Part of a small language model's weights: 4 heads of 64 (2 for keys and values).
Each number is 128 + 24 x the weight over its row's rms, rounded and kept within 0 to 255. Layers, rows and columns count from 0. Numbers have three digits each. The size before them is the row's rms in percent of the matrix's.

# layer 3 MLP down (transposed), 896x224, rms 0.101, rows 878-895, columns 0-55
088:108118144089125113097105135144135117133147118114112103150158132139155094143116135145130122114129105152104106125131135109104096171134165150163114084103089128095119124178
095:150086117120145146140080104156132094165143149116108113159115113147133103088143148160098118149162123103107147071134157105130133166129123113129141116112140117117138124135
095:141159109113126127130126166138130149147156137119151160123117159083151149149130130126135149143093126138119125120126129100105173117129173222125117120130109116126136103102
107:103111169146132153117117147142125120133159118117103163154179115125161134159106151089140152146137107126100106145136113179134112142101101138077139129130136132092134119164
093:158152133114156116095129124188109100121154132122108111143112139130152104149117134139136118154096124125100116130124161131120120119146133079162147125143157123138103123145
107:129122117152135132153126124088135127116103149149129148095102103111098123117185135109131134130136136180137103170147134131093119108132083109148123105113132142144124162105
097:105090149128135151101132162117102131169108112116087125177103141112159141141133180137113159125118132137125116107134131147100120110144177117133143111108141139128145123183
085:117108110132122101168159085122194085148116099084093127134099112071133156145116103120155140116123149126124086128153099150142072137110113136131126109128131129143080101124
098:142141126106164147097123097170133126179127115126159161107109121149134113150092131119131185148171153136139131121131123137113111110091106105091170144140100092071081107156
095:106144165064118125146147132137177137142102147151144078099151148124118118113144125164150046150144113142139097111111095139153163098125149143095148098101111126145098112169
115:133115138166127161173119116100076111115150146122117101091155128122116126186124145119111157116132123127144188138137176132143134165121103148152106137164110093108169150145
106:114116161129129167146117133140134074169131129129105096121129169145177104139155113134129155142131126105115150120116127079088096169140145132133107109116139135154083124096
106:152112109145151095114139113104157115136139136108188116161130157160104109167115095136137133189123076157146107140103111144125123127126142107124111096134088139150184106108
096:148136088092120152102144159139150128135141120117099156130151140143162140087154119098123092137090130090104123143161126104149108127140126122140139095144132143136081118138
087:108109153118139127112122145146132131158135179116098115154148120124101095136117125208147084150120103157129111130113141065088168125155126134174131143131094142118140083157
090:099117104099156122145130148078079162114136094139099134116135117143159149140114190136134118121145143132145111142136096138117134086142122124128105105116124124157102098150
102:133121106116143107133121159143139128195148126144112147128116108117108139106101135102129132106181121138111131120180078168105159156108142155077086103125130165131122084150
100:118151171149114135123120121128147124120097135102142153130137116162163139130095139127105123155072100124114122122111124154138118134149117080137132101122074106145135106155
# layer 3 MLP up, 896x224, rms 0.11, rows 879-895, columns 0-55
092:132146126154088145109115093093104131135131084158117106115112110149148140112164171124131132201148117077140087144145079132110117072107151142091105125108102152120118126103
089:122103113102120161080137104052127148127128100125150121121166152128111108104164136115152140097108139148091150139102121133119127119131107125121160115148118103158128123155
105:124147100101106098135123127163112135107123129105120102109116082094101160115168139145092111121141156136127095152151112155140135147119128142113143126144138091117204116148
089:144167102148125118164116123113097131108091162116171110170138106119128153084139113147167136122112100129157144103150131126159121131104154130108138128190125142128201123151
109:131126113105080120116132120136124118136122100131157123095121163105142139129119114138155099130100118103169101111148135072154104109111147164098124139113125161082128116099
094:123125124107136115108167148106083159131140085142133142158149104137149132108136134107098157137096123128119132123068077082126104117148134088156093104117112136128130123120
089:120185174087143129125118173166097115120131132131147107098104130158105098114122103101109140137145111112129135140122136147108115126113162082149141134145142128104111159138
101:112178125168103096076144156150109144143115108157137183108096135125139139111139119164127104129137125080136132156168131109133126066109116152107097120111123159149140119118
100:170113111177110110125122128134105195101112145122158132106172130143122104188131130094108135177136135093128160141146138118121107083097090132144082129149135116111131152084
115:154176115123120127129136107138150111084175104143148109108119129152113122088114164166112102139085130140095130069088147138150141151159144139134143143105173089140132181124
105:125139101102098134120125092138156119074136103138164062095123127089129123091154150159107152094133132131137119117120117135134136147168123136171114144135158181127165164103
100:129172118102142138114118166119132145098119137150098124154125072102106080110150122101105141103120193115099131157100110110145156148116111137139125146124124144116160141138
092:099087129122134143137141107161126169150117076099101126131119115110110177124129128110129148142120174173148118108116110098147139180138146118122135113117171125139134107134
084:165119101127124149161128103111126126120189152149108131132125082118084150091136141122087126148115151110119155143120128140163129125130092148151114147103119136091085158150
088:097162148152109111118105144141179130120089110115133147122171086126116139160098137142092108171075108046083102134098157119088079132124174141098119126088129133104157120101
098:099102112120121102128088123133107126110123107184099130114172144138112111102106139100134127141150143101097119133111107121122135128139129097123105149119173131140150123133
098:088145150098138135126127159163158109098136167145139114166107121133112177161138126098092147076126158172096151149117144159129092157116119116142151125105147162115139176116